{
  "d_mlp": 576,
  "rope_fraction": 1.0,
  "attn_scale": 0.177,
  "final_lr_fraction": 0.02
}
Each number is 200 + 20 x the weight over its row's rms, rounded and kept within 0 to 999. Layers, rows and columns count from 0. The size before them is the row's rms in percent of the matrix's.

# layer 9 MLP up, 576x224, rms 0.0524, rows 30-71, columns 112-167
095,163,217,227,178,180,225,192,224,219,198,188,194,232,167,179,189,197,212,177,197,198,195,201,194,196,207,219,211,207,246,208,188,214,235,216,199,184,190,201,174,189,238,177,212,191,178,199,193,174,233,244,195,181,178,202,198
100,166,212,180,190,203,225,213,175,211,240,176,220,218,157,208,194,197,172,221,202,224,176,213,206,197,207,195,189,189,198,197,224,217,195,198,189,231,215,200,226,233,216,176,229,196,221,193,163,181,199,159,210,177,200,213,199
098,214,211,192,184,183,211,226,194,233,208,209,230,210,167,212,192,253,225,210,221,185,160,232,161,178,175,193,174,193,183,223,197,229,187,185,201,211,197,211,194,190,213,210,176,223,187,202,166,177,197,233,213,154,208,216,225
103,177,188,195,230,199,204,225,188,190,230,208,187,160,228,180,190,200,236,187,219,170,178,198,168,210,202,185,227,213,244,193,229,230,182,214,212,227,187,178,220,216,203,171,200,177,189,189,200,209,236,227,206,228,189,220,182
097,232,224,207,216,171,207,228,167,213,199,187,184,203,204,224,202,250,195,190,182,221,219,241,181,212,220,201,197,249,181,218,201,183,181,215,200,190,207,188,206,212,202,211,189,178,177,228,205,204,195,214,209,208,212,171,196
094,227,183,223,225,223,215,178,224,203,202,209,227,276,199,189,201,183,170,199,220,166,179,202,204,204,201,197,196,217,246,208,198,182,212,233,227,190,235,179,195,185,220,198,207,234,198,188,211,197,196,192,201,166,225,194,191
102,183,232,200,199,216,174,203,190,215,203,208,189,200,183,189,191,193,220,226,209,209,190,223,188,214,228,202,200,179,225,191,255,190,231,207,194,199,183,190,218,222,181,186,203,176,184,213,215,227,200,219,229,199,210,190,221
107,230,184,223,171,207,228,187,165,192,211,201,192,229,216,244,198,180,206,203,182,208,182,219,221,205,217,188,149,192,180,175,176,187,173,209,200,206,178,179,188,204,199,230,221,191,190,198,203,202,208,226,168,203,176,202,189
099,182,198,210,225,209,226,174,217,180,227,220,183,170,214,170,208,212,207,208,211,205,165,201,159,195,200,253,209,219,235,222,233,218,208,210,213,205,180,157,216,217,197,188,198,207,204,184,204,189,193,240,247,200,210,210,218
112,234,199,213,172,196,203,206,176,170,207,205,195,171,188,228,201,187,163,170,204,203,198,188,248,209,220,205,233,211,222,215,146,204,239,227,180,188,167,220,201,175,204,150,207,238,218,185,216,190,204,205,193,196,201,189,223
099,210,216,220,159,165,203,205,205,203,168,173,203,221,216,208,221,204,226,194,186,200,197,217,187,187,176,221,221,193,204,235,176,204,179,213,182,216,218,218,233,196,208,184,155,215,218,197,215,200,189,196,188,233,215,198,213
096,198,214,217,207,200,183,203,201,186,213,229,198,184,190,229,240,209,234,179,233,172,233,191,192,202,213,211,174,164,268,203,209,200,216,197,190,202,209,171,203,201,166,227,225,210,222,207,166,181,197,197,197,215,213,207,216
096,236,212,218,191,221,182,211,207,163,192,155,215,199,174,214,197,222,174,189,212,203,178,213,218,207,192,207,230,202,197,215,201,196,200,234,238,203,200,195,205,158,201,209,183,200,192,228,218,217,197,182,189,234,201,181,210
105,206,202,193,208,224,187,256,204,211,189,192,219,162,175,197,178,183,210,188,249,168,194,194,210,202,185,200,151,199,191,188,232,208,178,189,167,165,177,155,205,233,176,204,201,207,170,200,200,201,227,164,206,201,188,201,182
091,214,222,197,188,221,212,235,205,209,171,175,176,234,190,190,181,179,208,198,209,212,168,193,210,207,177,242,188,213,172,206,170,200,191,228,261,184,225,207,196,196,199,192,216,215,214,184,240,163,213,232,212,234,150,202,184
107,168,219,190,204,232,231,167,192,204,203,194,177,156,205,195,206,229,247,217,165,207,173,222,198,212,227,233,209,248,214,193,204,199,170,191,228,214,192,191,202,226,230,167,163,200,178,198,186,222,185,218,211,229,213,237,206
109,199,209,174,167,171,186,206,155,184,186,215,235,205,192,190,164,233,196,222,203,166,181,238,170,172,191,237,180,195,210,205,209,160,203,216,200,194,184,212,162,208,167,197,195,191,192,203,236,209,227,200,185,208,213,190,204
103,210,203,199,195,204,193,226,221,191,220,194,162,185,187,192,212,208,218,184,213,188,194,175,173,205,234,189,173,226,200,177,208,226,227,217,214,199,185,207,212,154,250,215,189,190,235,205,174,176,228,166,186,180,182,209,208
104,187,207,227,182,210,200,198,203,212,210,195,218,208,185,193,241,180,208,192,201,207,183,195,211,185,239,229,231,185,213,227,189,206,208,156,236,172,191,176,191,198,234,174,220,178,207,221,179,177,230,216,209,207,171,221,213
098,142,187,192,211,205,161,197,207,231,173,170,214,210,221,209,214,199,208,169,219,194,221,219,235,200,196,173,196,199,166,172,182,180,197,194,185,222,178,227,195,240,233,172,222,196,211,212,196,201,193,209,221,190,209,193,167
100,245,212,194,242,190,212,188,221,201,190,205,205,201,208,204,214,205,160,208,184,210,209,199,231,162,178,220,192,199,245,181,219,231,188,226,189,207,213,185,217,184,214,195,183,207,192,183,235,206,183,208,180,225,184,210,170
093,196,189,221,215,217,199,219,206,211,184,226,178,209,188,242,196,168,204,205,213,233,182,218,215,196,194,208,205,229,177,212,195,182,195,240,213,236,213,171,169,215,187,187,193,150,203,191,205,165,196,225,189,201,172,191,211
100,184,216,181,248,229,208,200,197,194,226,172,210,232,204,226,173,209,162,194,211,215,213,212,225,193,205,212,205,165,197,187,171,193,180,176,199,210,210,191,202,218,196,177,187,220,206,226,256,212,215,160,217,195,201,220,199
095,184,222,148,241,189,192,220,164,228,217,203,192,203,211,207,218,207,188,203,175,216,202,179,227,193,155,203,196,198,209,194,171,192,199,191,197,208,213,198,221,186,209,205,177,230,190,193,210,217,183,172,218,194,188,200,226
098,180,196,227,195,212,231,173,222,238,211,206,180,184,184,220,185,187,207,192,205,174,252,188,194,204,203,188,180,223,208,227,218,212,215,180,196,214,180,192,226,215,203,229,198,202,195,205,236,230,224,180,172,171,187,174,184
097,209,193,182,209,183,239,200,186,212,210,179,207,195,173,206,201,221,221,185,219,170,213,167,184,194,217,230,190,205,212,211,195,187,171,180,192,202,214,245,209,180,212,196,204,196,238,180,173,200,177,223,193,172,227,190,231
100,177,231,211,183,189,188,206,222,190,183,190,200,240,204,216,185,217,186,201,160,210,195,232,182,190,187,220,225,198,210,214,180,186,202,207,244,199,199,195,206,231,226,242,193,209,212,147,201,221,191,199,194,228,201,217,207
100,194,213,196,211,213,205,179,207,210,202,223,208,155,207,183,213,196,228,205,196,223,209,196,192,211,201,198,229,200,187,203,218,173,233,223,195,206,195,174,197,236,177,204,216,185,183,196,200,236,213,189,216,169,230,209,214
102,247,194,187,202,200,184,176,219,202,227,217,205,221,201,214,182,183,206,204,216,239,204,210,201,212,192,164,184,168,161,185,173,184,209,209,188,204,202,207,214,185,201,201,209,209,211,141,221,208,195,193,200,223,202,162,191
106,207,195,181,201,183,184,215,220,205,201,218,189,229,218,194,191,188,168,192,206,177,193,213,206,194,210,219,177,218,172,182,175,197,207,195,178,207,227,197,238,230,199,231,249,205,194,159,214,203,187,167,184,202,209,191,219
098,201,185,193,208,221,164,195,170,189,198,195,167,238,179,168,186,155,164,229,188,217,200,196,208,210,201,213,235,216,232,190,189,188,201,201,170,225,188,232,227,181,159,220,188,214,223,179,207,177,177,217,166,196,161,195,218
089,206,153,180,177,176,191,194,227,200,183,211,195,231,215,187,205,174,186,241,191,230,244,175,222,218,187,160,206,205,195,227,163,194,215,221,187,196,188,185,201,199,202,198,192,228,198,201,226,200,191,178,205,222,189,208,196
100,198,232,158,245,186,189,195,184,207,212,218,169,180,193,199,222,190,192,180,179,208,205,186,214,192,203,181,231,207,152,198,226,223,234,203,202,188,202,201,187,226,209,221,182,181,249,206,193,234,225,182,205,158,216,176,191
095,207,208,192,223,185,219,213,217,221,201,197,203,209,224,186,204,164,197,184,185,224,219,233,197,210,204,200,225,187,182,212,225,204,189,147,208,187,230,225,235,216,204,193,173,199,189,182,219,223,184,174,207,241,216,211,179
099,229,201,193,192,195,200,189,208,182,193,210,217,194,203,161,183,211,215,249,199,204,203,184,190,216,215,201,187,157,205,192,172,178,213,193,212,231,213,179,203,183,188,184,215,216,199,185,210,205,183,182,203,226,186,190,189
107,222,187,221,164,222,193,216,194,227,190,189,191,240,222,242,208,206,187,180,180,180,215,198,208,191,222,215,224,198,223,186,193,173,208,185,218,163,206,193,222,198,228,193,211,215,179,204,201,241,228,208,180,201,203,186,213
101,224,208,212,188,227,203,183,180,208,169,207,197,220,225,209,190,204,192,251,133,199,229,209,175,206,177,199,196,169,213,222,189,215,136,219,233,217,223,172,250,207,218,223,215,201,187,209,222,166,190,216,173,206,222,195,205
090,187,217,241,195,187,197,220,207,215,212,212,209,210,177,198,186,211,225,188,218,211,191,220,190,205,193,204,167,193,193,238,202,146,232,199,208,220,200,192,214,187,189,172,200,191,210,195,215,188,210,210,199,192,200,181,218
096,216,175,162,169,200,191,192,228,193,172,207,193,209,250,217,210,192,199,228,170,170,271,184,202,161,205,196,212,234,194,216,218,197,152,192,180,175,205,192,157,202,225,235,189,196,199,206,202,185,194,190,198,189,197,187,191
094,199,188,197,177,189,207,180,193,207,222,214,205,182,204,207,190,198,181,199,191,199,214,199,208,173,203,183,198,238,172,213,175,204,181,178,202,209,220,235,181,199,211,150,174,212,242,234,242,178,179,208,158,193,176,234,195
106,175,212,218,175,214,216,206,201,186,198,211,186,159,215,201,212,186,234,227,217,192,221,199,232,196,197,197,220,219,190,230,173,200,197,204,200,213,158,194,195,229,216,181,234,188,199,201,219,213,173,230,221,190,181,241,180
094,209,219,183,204,196,225,221,206,200,163,229,214,237,196,211,171,154,178,215,200,200,220,202,202,187,197,154,193,212,218,204,186,165,194,227,155,196,210,191,188,205,191,203,211,190,201,185,173,220,211,209,176,189,187,201,203
# layer 9 MLP down (transposed), 576x224, rms 0.0529, rows 30-71, columns 112-167
098,212,190,224,224,203,178,209,189,189,206,249,217,256,169,192,204,230,185,176,203,178,191,201,188,211,174,187,170,189,218,162,202,207,199,200,216,189,183,203,182,194,200,230,186,183,207,196,216,167,175,197,222,190,191,211,175
101,187,242,172,189,224,200,217,212,225,199,206,201,201,202,191,216,205,217,212,206,199,196,197,212,192,194,221,216,196,196,213,257,198,184,210,205,212,193,177,186,215,196,198,235,211,193,211,205,204,200,247,185,181,210,200,183
100,208,183,189,171,184,172,210,177,192,218,195,195,222,206,210,211,160,223,261,196,209,205,260,184,235,193,186,204,180,175,212,160,208,205,205,208,170,191,194,194,186,182,216,211,199,218,190,206,210,194,202,220,183,181,223,210
102,155,170,215,223,208,217,191,204,203,213,185,211,219,208,170,222,191,235,195,217,140,214,200,194,212,212,192,239,216,201,213,215,228,203,203,175,205,203,208,201,185,222,169,192,170,191,170,205,166,218,202,206,173,186,232,187
098,194,206,194,151,208,194,190,160,218,190,210,206,208,198,187,223,189,185,222,221,194,188,180,241,202,201,231,197,165,211,202,170,218,228,194,213,170,183,197,219,183,220,146,200,194,201,207,176,218,186,233,197,191,148,212,249
092,197,208,182,223,220,214,188,209,228,198,208,168,193,201,228,218,210,218,249,214,183,206,189,184,208,192,163,184,210,246,227,213,149,215,187,231,206,222,208,179,224,195,194,205,218,179,183,210,204,160,196,224,195,220,202,203
105,213,193,221,189,196,253,212,201,222,247,230,224,175,195,229,194,178,205,207,250,208,188,185,177,223,201,205,155,217,190,210,229,189,156,205,192,235,226,186,197,215,212,200,174,190,158,189,212,215,183,186,217,200,189,204,185
106,184,205,195,184,210,263,201,182,184,197,186,182,183,230,224,208,184,219,208,232,178,191,180,219,177,201,208,172,207,221,184,221,189,172,195,194,215,201,186,242,213,192,223,220,204,202,210,174,205,185,188,194,212,188,213,194
103,194,238,226,195,221,190,170,229,193,220,211,195,210,184,198,230,196,222,221,207,220,213,193,193,229,228,181,187,208,222,207,183,180,205,193,216,200,224,203,196,196,204,181,145,183,217,213,243,185,208,227,230,200,205,224,175
107,217,219,198,196,226,168,192,178,206,200,227,206,199,188,190,157,175,181,191,210,193,207,216,191,193,168,179,226,195,200,203,188,219,216,244,196,185,190,205,205,235,211,156,202,167,198,165,203,188,192,209,202,195,196,174,216
101,193,220,185,199,184,196,186,199,239,180,179,208,196,187,218,221,173,181,195,175,204,199,191,238,196,172,218,197,165,198,206,189,177,182,234,228,204,254,172,220,178,225,199,171,203,161,189,179,187,182,196,223,166,213,225,199
099,188,203,222,196,213,172,210,182,147,206,200,235,198,190,210,232,218,227,175,207,184,212,202,151,184,190,224,185,202,212,209,202,230,209,202,192,212,223,151,161,186,236,217,214,206,191,184,214,178,178,188,245,216,210,197,196
098,220,199,176,212,214,191,180,199,206,195,156,221,166,187,201,217,212,193,214,176,146,191,233,243,202,220,227,204,223,217,224,212,194,180,184,184,216,222,201,216,179,191,182,211,190,202,186,230,216,218,219,186,203,217,248,211
107,200,209,172,228,212,217,214,246,172,200,191,219,194,190,225,183,160,194,185,181,188,197,174,202,196,213,184,160,184,177,214,185,188,157,171,171,174,186,185,174,195,204,243,175,234,204,217,208,208,242,217,196,187,182,173,183
092,176,227,202,180,175,214,207,204,191,218,193,234,203,176,215,234,210,194,200,199,174,205,203,228,195,214,184,166,205,230,202,201,209,157,192,169,194,196,219,230,222,197,210,211,168,171,232,188,223,182,191,162,191,207,207,193
105,221,214,220,219,211,189,193,215,205,207,187,179,199,177,182,185,190,176,203,171,198,226,202,184,182,181,200,230,197,205,151,188,240,199,189,187,190,177,172,209,206,164,203,222,230,185,196,229,200,208,178,182,231,196,235,190
109,212,195,199,165,217,186,205,153,201,179,186,230,226,180,193,192,178,173,201,210,185,168,191,179,206,215,191,212,190,213,180,226,186,196,224,166,247,210,200,218,215,187,200,176,202,170,213,235,164,197,199,188,204,238,231,178
103,173,189,217,210,209,188,211,219,225,211,189,214,202,206,167,192,197,211,201,184,180,196,168,189,197,232,189,193,206,213,200,198,200,217,187,237,185,190,193,216,163,254,213,184,165,225,203,208,166,256,200,200,177,190,213,202
098,187,261,185,208,188,183,204,184,151,178,181,258,185,208,219,247,221,186,235,194,206,216,204,218,189,180,208,208,186,218,210,218,241,217,198,230,151,225,209,195,206,162,225,187,162,187,203,208,192,257,201,224,210,185,202,207
100,188,181,234,204,201,193,169,156,213,181,215,217,207,201,210,172,206,193,207,210,234,173,188,211,250,188,171,226,220,181,231,171,214,223,203,241,190,189,203,165,171,236,176,176,208,235,184,213,158,197,174,244,186,216,200,191
098,197,208,210,207,188,206,183,226,205,190,182,180,221,183,194,192,183,230,187,180,197,186,222,175,196,219,228,173,203,185,211,207,226,207,209,207,215,230,176,207,216,199,219,207,214,197,222,206,191,211,186,205,215,181,166,166
092,209,190,202,186,231,182,192,188,207,199,200,202,211,224,183,201,193,208,203,206,229,182,213,175,195,212,188,179,238,185,203,242,199,227,212,194,187,191,195,231,191,201,215,205,175,221,181,205,164,197,229,234,190,238,178,185
099,163,199,216,202,207,172,185,239,234,175,185,186,206,218,201,239,203,234,213,162,189,204,221,167,219,206,181,199,209,192,187,230,219,195,160,208,190,183,221,185,175,229,177,211,189,199,159,198,185,203,161,214,234,224,222,226
097,215,239,215,201,220,181,215,161,229,213,214,178,168,217,224,208,191,202,183,194,206,182,219,191,179,213,235,217,215,217,201,200,177,199,187,194,209,179,242,208,243,217,202,169,234,202,173,220,206,162,208,207,181,200,211,239
096,185,221,191,193,190,221,183,173,216,220,193,195,211,222,190,178,220,230,218,192,220,145,211,188,211,193,223,190,202,192,252,189,202,216,237,251,191,212,219,198,209,171,147,210,172,208,191,178,233,201,222,194,194,223,222,213
098,197,196,171,225,183,205,178,195,207,197,165,210,184,196,190,200,188,206,228,171,227,188,218,218,193,183,195,195,173,204,190,216,216,196,212,215,200,221,183,213,232,201,237,192,207,159,203,206,217,206,197,221,227,219,204,178
101,213,205,235,168,213,185,191,225,171,237,203,199,223,234,190,223,199,203,192,191,196,136,188,202,192,203,207,233,167,194,195,221,188,192,226,192,197,214,225,162,212,211,196,193,208,205,220,170,178,231,269,214,219,211,197,189
097,217,226,210,224,170,214,194,237,178,184,190,175,192,239,196,214,208,202,191,210,198,206,212,201,228,227,206,222,180,221,205,190,151,238,210,197,198,213,204,176,187,181,237,165,173,184,198,193,224,144,193,194,184,221,204,235
103,198,172,213,170,182,210,180,217,214,205,230,198,218,180,195,205,189,189,195,208,179,227,190,207,180,218,218,184,223,170,179,170,168,221,215,182,203,178,188,206,175,230,172,194,217,210,158,186,197,209,209,171,181,178,177,201
104,216,203,198,228,210,191,206,186,205,202,224,184,222,216,181,188,230,192,219,203,174,202,204,208,217,201,242,227,226,170,207,156,207,155,189,196,209,240,211,207,203,195,246,214,190,200,200,228,184,205,178,206,216,197,188,223
099,186,203,168,197,214,189,242,187,158,196,200,179,217,167,162,192,182,182,212,185,180,202,204,202,238,217,185,232,190,227,222,229,185,176,197,192,212,201,175,197,206,168,215,210,218,238,154,194,171,175,231,164,196,180,200,219
090,183,222,227,199,205,178,215,160,192,172,242,227,174,182,203,183,176,201,162,179,237,194,211,158,230,193,207,209,189,190,223,200,181,203,179,192,198,198,197,238,188,181,216,226,199,212,217,212,210,237,197,196,209,212,161,216
100,190,263,171,244,223,222,186,205,180,226,193,175,195,197,233,220,192,180,174,200,195,192,184,219,193,186,188,231,211,172,178,207,212,203,180,242,176,185,224,187,205,208,185,203,200,192,211,229,217,202,179,203,184,207,204,178
096,165,218,196,192,211,214,207,219,189,192,208,208,207,174,198,217,166,221,196,207,249,177,191,228,168,175,185,178,201,214,163,214,190,215,245,179,191,204,214,184,191,210,202,217,202,218,180,190,199,168,183,203,220,154,196,193
104,217,165,202,201,219,212,217,232,190,195,182,204,221,183,186,199,217,200,198,199,197,198,217,197,211,224,207,182,152,205,230,182,215,248,194,246,238,195,154,195,164,191,217,185,197,204,175,182,212,193,198,222,226,202,194,213
107,201,202,211,172,205,207,196,181,212,190,181,204,204,207,245,174,197,176,194,204,196,179,238,203,238,190,204,221,166,228,182,201,182,262,199,205,162,177,204,172,176,211,166,194,197,225,178,217,197,233,180,175,194,193,225,215
100,210,170,206,199,224,224,179,196,227,199,188,225,241,203,217,231,238,198,231,177,218,229,190,183,159,191,207,186,197,228,235,152,205,176,233,209,205,212,177,217,186,181,223,233,200,198,215,204,189,202,169,202,193,202,195,172
092,186,214,164,236,226,199,178,200,176,219,182,227,197,196,188,198,195,203,207,225,203,171,190,203,201,196,197,234,216,206,170,198,256,198,205,204,174,185,222,184,231,184,233,199,208,214,218,196,227,202,188,196,215,209,224,189
098,185,176,191,221,252,188,204,199,226,221,180,215,187,202,172,211,217,165,209,216,181,169,209,183,217,216,217,182,178,201,201,237,175,204,188,220,185,196,182,202,218,202,214,182,216,216,178,173,239,206,212,200,247,205,190,207
095,240,216,200,237,211,205,257,186,204,196,199,210,175,213,166,162,214,194,197,206,213,167,206,218,216,204,197,257,211,248,201,200,223,198,180,179,211,190,195,191,186,188,229,193,195,167,192,211,227,225,183,229,209,211,194,181
103,228,209,194,210,220,174,192,239,184,174,211,212,177,232,243,187,233,233,210,218,200,210,200,209,153,207,237,217,247,204,193,180,240,160,195,205,230,195,212,217,192,208,198,182,190,183,177,206,222,215,186,182,191,211,233,215
093,207,198,199,180,205,166,191,188,217,198,176,205,191,178,204,206,198,219,174,191,218,177,180,228,200,205,191,188,223,210,215,219,237,239,178,218,205,181,235,222,199,208,190,186,201,237,229,199,219,192,199,233,188,231,202,161
# layer 9 MLP gate, 576x224, rms 0.0559, rows 31-71, columns 112-167
097,168,180,218,226,180,185,191,182,201,168,183,192,195,176,237,191,165,226,181,225,237,184,226,180,211,208,183,198,193,192,186,183,190,186,218,220,204,217,228,220,179,198,207,174,178,192,193,182,196,188,176,199,222,169,180,186
095,161,192,207,176,210,210,187,198,190,201,198,210,171,159,201,195,211,215,186,223,198,183,213,180,189,202,187,172,204,167,201,205,158,212,164,185,212,204,215,183,187,208,187,224,189,214,195,230,198,216,224,213,194,216,180,211
106,213,177,193,185,191,209,156,207,178,197,233,221,210,198,241,229,173,215,221,211,192,230,221,206,206,210,225,179,204,208,178,198,191,203,224,197,180,166,209,209,193,233,198,175,201,209,197,203,219,203,177,218,218,181,179,171
097,180,223,255,216,188,213,205,208,217,228,202,216,216,201,204,209,201,213,169,184,225,222,230,212,238,175,240,187,211,173,209,209,170,193,151,210,209,219,202,248,204,199,216,222,243,181,150,211,206,207,182,212,222,210,202,202
097,220,196,208,197,197,208,168,172,186,159,213,167,179,169,214,255,195,215,212,200,186,213,201,176,185,218,175,206,211,217,183,194,217,200,202,185,191,198,186,176,203,225,217,212,167,195,195,184,214,170,200,149,197,210,197,207
100,165,191,173,208,220,157,198,186,212,178,183,204,230,214,212,200,179,213,220,179,211,203,194,233,216,230,176,237,185,221,200,186,184,227,211,177,186,178,229,214,168,169,210,210,190,225,233,189,224,216,176,163,183,225,176,201
105,189,153,219,189,192,200,233,182,197,202,193,220,190,189,216,182,176,176,181,206,160,194,197,206,184,206,232,201,193,232,197,208,187,187,200,189,207,186,209,211,178,202,176,209,226,209,192,191,194,194,199,185,182,188,179,211
101,233,175,196,183,225,171,204,178,197,201,188,214,205,190,197,176,209,212,212,214,192,173,194,210,179,221,245,217,219,178,233,210,206,251,181,202,174,180,176,221,195,201,234,223,183,202,180,209,208,189,179,201,198,199,205,214
105,188,161,201,187,171,219,216,218,193,229,177,201,196,202,214,189,204,202,202,195,168,205,163,182,196,202,186,194,205,224,168,218,213,200,218,198,170,191,164,231,205,194,181,163,223,213,187,218,205,217,145,196,187,198,164,196
096,195,184,182,237,220,180,211,159,190,182,186,197,220,183,218,210,171,194,175,183,194,212,221,239,190,196,210,219,181,171,185,213,201,212,228,214,181,208,157,167,189,208,222,202,188,139,207,163,180,205,175,223,192,201,193,190
101,199,218,233,229,196,212,187,169,169,187,178,206,186,186,185,220,157,226,191,227,176,209,206,232,183,178,196,188,186,217,179,216,192,231,217,220,160,203,205,253,200,169,214,191,202,203,188,226,213,223,160,204,202,199,193,198
094,198,183,219,181,210,165,226,196,179,172,188,213,207,188,204,206,185,199,221,205,169,206,227,225,220,206,181,178,214,182,204,218,200,246,177,197,174,191,214,209,178,220,235,197,214,182,190,229,193,167,222,166,190,164,198,223
098,197,190,187,202,202,182,207,162,205,203,200,234,195,225,199,175,211,208,183,212,188,197,199,242,181,200,204,198,182,182,161,213,184,200,188,183,205,191,212,213,211,204,211,196,234,195,211,205,222,177,171,183,237,182,151,202
090,168,227,178,212,194,186,211,200,218,219,165,181,183,196,186,245,220,179,177,184,192,166,188,203,204,204,180,144,208,185,172,172,200,195,215,192,213,181,180,201,136,173,188,220,203,220,190,220,221,153,168,188,190,211,186,208
107,208,196,156,201,185,192,205,225,183,180,220,184,194,200,233,210,164,156,182,213,211,195,214,205,217,195,212,172,200,168,187,230,201,232,211,218,195,198,163,181,185,175,228,215,165,178,222,189,192,182,222,190,202,215,202,192
105,216,207,223,189,185,214,163,222,183,193,176,191,224,196,221,207,214,204,202,195,197,192,240,233,197,188,219,207,179,210,202,180,182,208,208,205,190,198,209,162,214,243,201,208,220,181,194,205,229,190,197,234,198,199,187,221
109,167,188,200,212,198,178,201,188,190,206,192,197,202,213,237,222,178,210,195,196,198,176,210,203,195,192,192,221,194,200,199,208,220,229,197,228,192,215,169,200,186,235,182,197,198,165,196,250,213,193,189,200,220,168,168,201
100,219,202,230,206,205,211,203,215,215,170,223,172,211,208,186,199,214,224,207,176,180,190,213,189,190,208,223,188,194,193,201,224,187,214,182,198,195,186,191,205,204,264,209,202,224,244,200,204,176,188,207,208,167,197,191,187
099,178,180,196,210,194,173,203,254,192,180,150,229,216,201,209,202,211,185,170,173,178,250,189,233,189,222,211,222,209,220,171,209,176,209,195,175,179,198,202,195,179,222,211,179,225,191,214,225,226,170,209,184,194,165,201,209
095,189,197,202,183,167,208,159,196,199,182,199,187,213,171,186,199,153,217,187,210,185,178,229,200,185,180,206,210,184,199,209,198,203,225,196,222,198,209,195,240,213,182,195,219,214,193,217,190,209,171,167,213,225,200,180,171
099,185,180,180,192,166,177,189,210,191,185,214,190,186,189,225,223,162,198,229,214,170,225,221,239,187,192,211,176,203,155,191,178,183,193,187,198,210,211,202,179,183,162,201,218,186,199,213,201,222,214,178,207,197,159,205,185
103,209,180,159,201,209,195,212,203,202,158,211,166,213,236,207,194,184,149,221,190,207,186,187,212,170,197,183,145,177,157,178,130,180,212,213,197,205,217,214,196,201,191,225,197,200,158,201,219,202,204,196,197,189,175,197,178
096,210,181,217,202,201,202,203,224,154,222,208,197,183,234,195,230,214,203,184,191,162,216,174,218,183,181,209,194,178,178,159,201,203,219,214,203,215,190,218,199,205,200,191,218,207,188,198,192,241,214,182,181,215,193,163,204
095,200,203,218,204,197,234,172,225,209,204,219,210,198,204,176,181,193,189,255,193,216,211,194,218,180,202,204,190,166,198,197,199,180,188,195,197,195,157,211,209,187,212,226,220,194,187,185,215,238,216,167,188,245,207,208,195
106,175,191,196,223,201,223,208,179,198,178,169,204,225,194,248,200,186,193,209,186,206,186,214,210,166,161,186,195,222,184,179,169,217,230,229,205,180,196,167,214,202,211,222,196,209,174,225,183,200,166,180,200,222,209,190,169
100,232,159,191,228,188,187,189,172,165,192,244,207,179,219,227,220,214,256,214,192,182,175,200,193,185,227,213,217,202,199,210,200,184,197,206,229,225,226,235,178,161,176,174,213,205,170,213,193,186,221,194,191,205,208,190,208
102,232,213,216,224,210,197,187,229,198,195,191,201,198,200,176,194,192,183,170,225,175,217,224,171,183,211,239,221,193,217,195,204,200,240,180,214,172,207,178,198,182,179,195,172,206,212,170,204,239,176,207,233,225,204,178,205
098,182,162,194,194,208,214,184,239,202,208,208,192,226,184,193,186,220,213,168,200,199,209,185,194,219,182,246,196,216,189,228,197,152,207,224,203,226,198,206,209,201,246,210,194,183,194,173,202,173,198,167,150,196,199,185,210
099,227,165,229,190,195,200,162,185,167,189,233,206,217,200,272,205,206,207,208,220,194,206,219,180,213,188,201,208,208,206,208,193,158,166,212,230,202,220,235,233,165,199,222,213,203,186,212,196,208,230,184,196,220,189,205,177
101,224,205,194,236,162,206,188,195,165,199,186,218,201,188,181,185,157,229,217,197,167,187,215,166,153,194,176,198,198,205,161,205,232,215,207,201,211,192,176,190,188,189,234,189,179,183,191,189,210,223,183,191,195,154,170,234
093,203,207,219,193,176,200,219,167,205,192,205,224,176,211,193,207,183,217,175,228,197,179,226,187,268,181,202,197,158,196,211,204,197,222,228,235,192,168,183,209,204,175,214,199,202,175,188,179,198,191,204,220,207,205,196,194
097,215,171,170,175,201,192,210,189,208,211,220,190,194,213,221,169,211,189,220,226,216,196,224,171,200,194,177,177,205,145,202,167,178,207,205,205,202,239,194,183,221,221,194,182,211,196,184,199,217,238,194,177,203,185,165,209
097,200,184,259,230,193,183,220,244,175,180,173,221,202,205,182,173,178,160,205,213,208,216,203,185,184,216,200,194,189,214,182,203,181,227,184,209,199,207,232,224,215,197,246,223,165,225,224,189,200,212,184,186,205,200,212,212
104,189,203,236,215,185,235,193,212,189,175,171,179,205,233,211,203,212,190,229,218,178,204,202,162,178,191,210,208,193,195,213,189,216,212,190,213,188,213,207,197,182,205,199,189,185,215,185,205,217,193,199,191,175,213,178,217
104,223,193,229,201,199,227,185,222,172,212,227,204,195,220,211,166,211,179,224,223,210,200,188,234,176,207,206,173,210,183,176,204,207,211,203,184,184,225,225,206,174,182,220,211,187,232,187,217,185,199,164,199,171,208,149,195
097,165,164,191,178,190,178,174,231,225,198,201,223,207,206,190,210,206,225,237,196,190,219,212,189,191,218,219,204,207,165,227,157,217,206,182,213,170,210,188,200,157,229,174,211,222,229,166,184,220,208,216,131,218,211,194,184
083,174,216,160,174,220,186,195,219,201,203,190,181,198,189,198,225,185,232,173,189,202,173,202,189,189,207,186,206,250,222,224,224,176,206,207,190,188,185,224,200,196,150,185,186,160,223,208,184,218,222,211,184,219,217,192,208
102,203,196,207,164,228,205,207,252,173,183,178,208,209,212,184,206,184,176,227,214,207,181,201,226,181,176,214,164,194,197,158,210,205,223,196,175,180,213,217,201,192,207,235,227,185,185,168,207,212,203,203,200,226,220,193,175
098,210,203,204,211,204,193,218,225,229,203,190,205,229,175,195,234,203,204,183,170,201,217,190,194,192,204,179,215,184,192,208,202,202,186,214,191,198,192,195,192,164,165,195,199,207,176,211,187,219,188,192,170,189,191,176,175
100,196,202,185,191,183,204,219,155,204,232,220,207,204,178,194,184,201,214,213,209,176,197,194,196,229,192,162,187,194,199,201,191,171,203,195,186,175,209,176,222,211,195,193,213,169,204,223,194,173,218,180,180,175,186,174,199
094,172,221,206,196,197,195,178,216,222,166,206,186,205,199,222,175,208,218,219,167,190,221,231,210,219,189,216,191,179,224,210,193,186,189,252,186,186,197,194,211,179,187,175,199,186,202,199,201,204,218,209,179,239,149,189,214